Weights of a small GPT-style language model, trained from scratch on English Wikipedia: 12.7M parameters, RMSNorm before each block.
Each number is 500 + 40 x the weight over its row's rms, rounded and kept within 0 to 999. Layers, rows and columns count from 0. Numbers have three digits each. The size before them is the row's rms in percent of the matrix's.

# layer 5 MLP down (transposed), 768x384, rms 0.0507, rows 396-407, columns 0-191
099:467394472486526508531544556455525489487442516443532484467476514452543476495439450440528467419497502485452533461460460439490543440568519462465441566529492517473497497444479486487521497513470491524519453608546507493456492474484502547507473497494556431568534502514497423552525516436483505517632495476487461437465530477518483583486493552477526515498461527492463543477484491516503453503550432533488475540476493470488487549495508449485511487520484501485524517572511497517540516583484514509510471549495560494511419439506552450490549515481570486550491482480526448525483509439437442482
102:534461433496484465481517496498490565512460499518529536512566509537568502515452470479444512457524604562501476505480530551473501459446522490541594551552449524520461527506470456499498530510465464525533590496563500478537553504550543522441475557538521579536466493430498544511546510511466493568395550522513510520561445502501514526488489425445539470480521478456499508550496470407523475473518564483517472451519489541552602511577587508500505554504483486467544482423513471520460531554492457492483449441562473506471525444553500493485528517543484502501411484492432491443452509445506480540
099:532433462592491458568465475471455518510498420490508451522491505526551563521451461472417498468489482473456573508486507470517519530411513485561510441450537531542578457461507518509437562501496508586568493466498449517477496491505536422519637420508485501457484538491486495524449455476525549542538564432503468455447490559473527438544445487486511431499508551482446452560471522497534502527514508486559467511455619464534482471536545473436488494480562488531565489441402459525478515555561562531566564540552497451555492456463474501474506507438541481487498451552489561494431501468477461516
103:580443519499515447482516551463528519477547450571511489455479543483465519463492475487512479473534408448415430523516513511476414448529469457515512478499505522508458551544495513536538513539481475531472509496444525484488536477495480493514473538459473507548509442470494542450419495538486552424422576492545466450465530472515545535565560502494534451509506471538494539530487488469507517480469498496517397577361514501486477491530486480495496440481535465453496563559539482552522571485489447504510474470462523481511553534524460561521480458501546562531492521500489466484465505532559544526
095:505428462514490516488480523557471463527458491453542498493500418470512575481527499493497499457470537503531563408583500487507534435532521512476481515494527513478474500484488539505473411542462460451513522524471522568549526447516506473477570563488486520518530452523429490397577586513499544443424481540437456495518473527499499477541530490496452557505619480546481504478488513502481532397463548548512481477486542425526462475450466491453515499480504584539499504509470436538562419496499556447484505533562506471577471499476428475503535497514490530562485552486544501480545473462454531477
100:488481469491457529517490547562578478502451488532494474471506433431562536490530429476585485492521470466476509525325554458534510561452495458464538505529509411451547465516477460495475444535473457467524507534537419505571459565475560516550513558496483473547561474461521466475533502505413456484430489560561498445522550457503474547475509465500571479483403519573478474512491572513492479581543511532536498517493515512544590506535440485513521444393450483503529477467553495512548473492432474506527463515478523595626498516537478455487497470503487447546489435554543498477489538480469433495
104:518526503525552467536499526502528528515500509488507502463501482549531501521560569487481455506451511529495592554517512514486507496543519460406464526465541496530435489459519499505493484447574521444501554496529530494496544567485526512524486451481525442519437538532573527485580497491484518509626519475447534487548570538440537481509461570458480459523493524512549553513463491466423490479556575469527504543547483415546503551472440524513470522538546514454490552523509504524467517485506537563483496461463479540501493469571559471464445462475515481495532570568529449533551481526453491437
099:487464469421491507428494487467425480561451500458461537574474575518457433568507461518509504498524495472527608408481551473558453478483515490491554466494557487488543493443502490531569533479462543434491505461446536505567485521505495493498495487522546451465490470554529492517487505469491464531539549574490502474507461428500499495589479497500574561433508539525497461450477509590450452472452462505545427598503508481522470487434483525482548518496531513557521498513643504507468528523537514495481509552452454485479481484565519598490514513539506502457473500501467530445531499512535522382
101:506438566504502494478524453518469530488555510505393466569570556503515561597539493518517471512437467455476497463599461437534475468497410451475517416521505448546501475531510503454478445499483583488419492485505551476475452502529451536449508525527511590444471489501572521453428491493477552538557506524498497501548589469531502450477523516523474489527529517524482454462477587476487401475532488472492486505506535517516477462471493499489485537533479482477510461496569480420500502469521504525480508499419474452528547545449485500490511507492550449484484491458509470453517508518545465497
099:503504476501489520479496473477492480498530499512452465487522547493528519403510541492491435489513486513507536514430578433499480512459503523454542495487502579483421510450519539529483470540490488499491454489521497432524523471504475507505451517487493564498548504428483486510534498475457493519521474523503426494557470521526578473496438537457539487456528445530420433463472520564550551463452502450496514505451549593495495478411595505529522459495534495447496523537478506506516466519554527480493371522463453466636469525487518477534581488461514471523493466477593525519534527525504468553
100:449553479462484495509508463606504508572457499575552579514460507518497564558544506580521498507520488512503518540397470511542421532442510512544574436473464519578542505447498539447588533474461489489500521510505450511505586487526513462484553517594471464590542456524489508500498499484471576520406457480513530480547493486492447526507511467447565543382464523565419455536492493507476412541502449517477533469491569438541515487536486540452433485468515515524501507485452496488521497514479487491479523574459442472572441516548503530536514506459522516524453487438508529443458558484531483483
102:483530542472457484483558456498527508422435507467495495487436469497499517505463463569492511453469480410499560547474462499553468614460512430499536520524525496582498501518486579450473493512474528487475487486443494414497514476480513568536489522522552509539482502498462518502515551520492564467363595478557463482468519413542552516500504503520442493511564468468548530441513482531533499459456510476503591525460504475527475427525508503556497464585550548593421486504504425471483493490471492442559511507544443496482484466509513467466491454484589494480535491522478511474552512527479475584
# layer 5 MLP gate, 768x384, rms 0.0591, rows 397-407, columns 0-191
101:410523525462464459519517525480416551466521499474479528544455452415516527513531435529519473462513559499529471475476550506470482440508617498458527508521460517495538504476436473509503495504483451570477539527495397455534470470522480471455490498470490495514480494514556514432547458539543548526503571489521467499445492464502540483455491400499470521465510538485484465579519506478479511395456532506503560502461519529431430495494512473506424522494551479515521501515533461536410481428535438494496526475508481500490483429567559463577503459562474530525460482471451513502503482559563493567
098:510450561616577463445483533455532494449478496526476433465470563481419450529475560419449516472554442529498480514513486519521493441493462563577465501532455545451528503450526527485512487468445527470499446452465528550494525487507522481459541461506486547489458412459480486497534482506572526459538526496504441532491519529559479472483484476531428512522563462487497479502460528474497456494538453550513498458474499573474559485446477506465493461546503497446509596467451534531495512474533429530440464487491543566423452559486527517498494515466487529602470468489554514514443434503504517453
103:503490521549514464457459508509512495512388532438463512500477551469544463504437520566485539539514526512523565491505468490518527447451509507532554519428531477522475564542573451520500493470572480467471485477501476422473584568390444496524558516525480499485530509491473506475573478483499469462505467539535577511465465487537465453489475477568562490481531492582497529527516476551446511485498508475474563463491550532512556521532532456513569547498473477463458491452521452524450468419443514472470455481465493531524451471471587484533429544477485434480475416584448515534553411557493553514
092:464527527465549430437465528538528530534574461514449480524501568540498503537516480498481416453506483509498503498523496491553503494429466562438527485472445552515514441493457463508455488481489430514500565613556552556508597579511537446515498533520468549503473501554416485517557534520543481474506508533469517497479535519558501555538501441546515434496463535433535502529514487551475462505545524509471506485491504464508515502424474499512566481550562496533540517528528494523514533438526451509510557506473511529477406506495453506560491559420510514467514413519553482533474509408495449425
097:555429512535525430484483536479524529529435420556492474560494512434454392490563547553467505553447508562496480468497558392498508466553455512483543522479480485526441450437476521538415570512579512535569502427392491467462379542427477515480512477474514471466494516490481562538519497521452539480519551444512558523498465550498536546473540513492496519484547411534474516448541511497573486422445455517390506485484496487465519474492479511446449491490527467516490523547537525562482486491461503531572537466501439479511544493525486508461485469497493516460473561508488526548507506512416453457
097:506500429503496540505523461530521487540516583524530498485511418586592540551457557507507542539532532520516531451455507521520503477608581420481497484431499509587531438477416491495428480438504460453542477580487421434514542521416525465483554478558533479512476533464449486482463515536466573483495474540488500539448509488441536494459486482460553495437528467529519519488486514531489500478542486479440589442461432500484548545531476489469467506536532488489514501549544491478492550460496451476519538399468471481486485448509430457468529520478469530524483476514563447442544571558567553472
101:480492531468494475477490457517493509545433472538489521498477581495483548491546549495486521434529579489495547489505481471572472461413491553503477593463424482530542438504515471520546477466493564585506444462542492478512616569526448498493489493466450481501533483527456524626521553447500508517432538525434496433532523428478487465478474494492475490559559439596493587484448489485588504492539454539524493497493531568500511504538597530541447525492579533499472461473507481511543447430481539509461495524542493469507508541457511541446498557534521479474512522522537490450503456466551458526
103:482479518487495466472551568513435505491535415561518511509555509468540483524469449503456397496527559496484571508551535509537513461510483519495503463503520506609488503564459444573468466481553490485445499514509506494370508449496464501495515487447547554485565551481436482540441468562543565444465453510488519461451482580543500472487472507517467519519554472476465478519434530465483498466478513428489513555564548485438504496538523481493540488541515399512501504570551548482572476512521495462496530424551525471543484472547523566435483478491463571520591546468516465488502576490500512527
100:510459526470522557541513579495533510505426485450486480431471469412523564514455475503510588528460506481589487514497548504519509497528440498500491485540484495534523498514542530433448452531501528535408429515526466477482448508494474476508431440502533471474424536487488474520515456513486561510447554513498505501503452538513575498531494509478455477502538501494464545474429557463520477528515459528461497546479490502474473505504485494523501533453568552486446491463535505479443516513486462493516506526510447457468472484462528535473540533482547451494536477505521450568459502494523441482
098:522579510578573521438538478482419480505492477569485534504459460501573580512523597509545520497484570439478497538472505459464490487534462492518506454565471529487503483490548502450574517503512518554502519525503453462510498564470568489538442475506523477584516511436524476541554524528497514462484487534434449496556468454536549551493534488454491504499485405405502499543488482455596420459524468458490449436422470607527501480488525506436506463503592521500469506476491521546445519443461471539574490519511506514508529460469502472551542500435563524505471511502500498451461537451480576496
100:545516497527556427486516466515490462457520531526495425552534479470532450513487504426442464523567558485489557559507505467476551493501474526557561497489473453551426485455584555460502526466491474540473562540495463563531513488494486453460614464450476457489535473551496545458508476534505563505464547518622468507446461487441489511525533506482504505495466435420505553435477523563499511524482456478492493546453487516488571507443505419516538440461504516468507442513554518482521465502502521544477585470553491564605468499499482521496512530496510502512447511572469445434474482489507439493
# layer 5 MLP up, 768x384, rms 0.0598, rows 397-407, columns 0-191
102:535571565578482449559475452521492491462433513512487518582467462505450453533530530479492413469441586430496505476539454541544479511460523584534472504485470538518517542395527554517558504482553512445501529484449514523466481472485492508523523508531442562510459485498498479515477504567448492440525560463444468495477438542465552483460568495455508500576558496535554500495530456571522503552542492444444546504459476536458464480543437432539414536541426558456542504492467505479518507532468508484559494493541498524512454484457471509448453527501463487495491516559497505468432531511484428522
098:545505517480444544464490493492578503582500504437425433408543543560539513522473496529510452501525470558471397485519531541545531514466477483524491506447462480549541486589474517429493409499472550511574554550474471561515528495448464496555438438477514508548479444518471578526499514533528492499502503475458480517495493514509501479415539578475505565499449512482586534453459541504433484494573492460480499507479508552437466465488550561382516548530487458496518495490475541503492516526482513517449473501475448520466549467513440514520578477563440489478556506520460503440494483486510505524
102:495580529465456490495526456488455500553539550430518482527524506515470504540492462475448504524441490457486494527541491464419479460497505561503490460482517501524498516462494462508505437461517448532451455569503521550537516537538605436505575453458528531508455431539577577545540535588513522511493546522518499513583569415563452463514486409432455502547527518517476498518515475543532523510510473560471481414506426486424497522597495425540519489487509538403515475530458562464465494537485536515554558525497473520476453453516531429450498512544485505535507576575482520508479517467479455547
096:517474445552538546449521475520493505485494473523491440559553422515461468505520512445554532557467423481531516386537527498484528443497517500494533502535488483381505484543534485495548482481452520542510446478440494534516522514558481529485541570437491509533489519540497518429527503525506430509481488485533492565546503449442455528460467522455544412535451472506454464506442477594520529471502466520579500419505499511474499543493532499518461426524505528465478471473501499503463456498496517519448473490561541383508522508487509520488508480513490511500556567540504526510483557464532523469
101:470519516517530554416464508547426442491469461480481480446480523478576570437465505485457431511526456482491447466500453498507504413509484479509578515495486500493540546479438535573494476518476560546505545537510552516525515484558552549568532550535407482481524536534505504488551448555512502571522466502473449457569526506496445445545543439496517539536485522478523470487481410516458502513492572457527450528429600506476449524521519469470499538525465450547526561496485513478477549589494515551560552462532470499491520500534521520452446491492489494561490510453477444491576565481450513507
103:573479548522446501560517559511475501406486521590535511530490534449456418565545427523484495523513554432559447553516533503480500472534529560502520499590528481505540497425431554574488522465511524492420488510553553469436457561501515521475492493507537497462517539549464516463471526448486515461422565489519511509499533421488510558555518539458532568480496490555475474528534568567507481456478489492483460535556446537464508456499512542437453459566486469553472510491469527501491502483526490468491524510372507551457555513532506494547469483472508521487496510488556427496462455449534527553
098:498459465435492461485520483550523409503517490525521466560514492511466479495485481532477545570526502540526494489508469423486510478488529540468523431502523580508549509584518512531503519467473484490578503478561613502522571533501471472449433555542507549558497525484526422481568468548423528518514597530541487454522466503463491452480511506538555527485461521552534495503502554525454518525491520529483465490542518495498455474627546484519477531440489510466503483441453531409434515649376491505494463571514494473597485485525480496520455512522541482455468536467476503500519520496483515493
101:485457535482431519494507551538505545508492531452483493490502490521507523523597461479549539494449505501469521477466480530529504514449534430488493540541536458483476514549547540443522432502454452474508483499502498454462464524558536509503473462518474532412605549499533566582548538526458504464431518548447461467478496489516521486545535461431479555476481497472507543524471501496525568474433508515458510545556569516452566541487438411579414509524479463502479433509518492487485492548574481523485507513485447479491452486478540533461459478532517530467508544575504453462624559420523458481
101:502503504502584476538436501505497524496509533485455479413428568448502497491493566556472498540521499558569505409472508528597568527505499482495475530559504465478461522533428564551537474547501553492491502505607450500512539542502528463513490483473498409498543501480405468530512543523539454437541508481548529479431457490489480434503412493511486440508483553495444425533498500525517549568464564488486504533521534461529553557534494448486540489493463500484504503522486469509553515541477566527449543477449555567586469551548561429503505499537580498511471446459602546499526446483499500467
101:487534463513550487520511543494516546446552488535472524499550476441510472433543445601489511488513468410497516478520505473522579528526483515555501483457477550503500552516516479461461506487516456471497481480519534482511522465521529450512572558467554451499441495491496566599469433521585476548550560504506534470528481521471493503549427552526500501504494506508448541507476416487555470544505459541464482519508521507461521480504515540482498553512503493501560574465499548555577534508483479476546531517535503489505487466482510485436514438563557489482571511580511517472355536486494565466
102:462421435534457464413521475508498480492500462501513506434484531538509462509467473514475541503510494455539513432476508458501603550488569494530478484547499439522579508523559529469435540508527469500495478536469500509520524484550515462447471500501420467508475454509563426471482500393498440565464564481517479508487495540461463502523485534459496557463497518431495504464534501500453441517546520540486442483491512565532516472532457482394472453512564517414529496494504495504542391523526407464483453541481470517474512574488541508473503454571484494490509467523512553446462524513467479518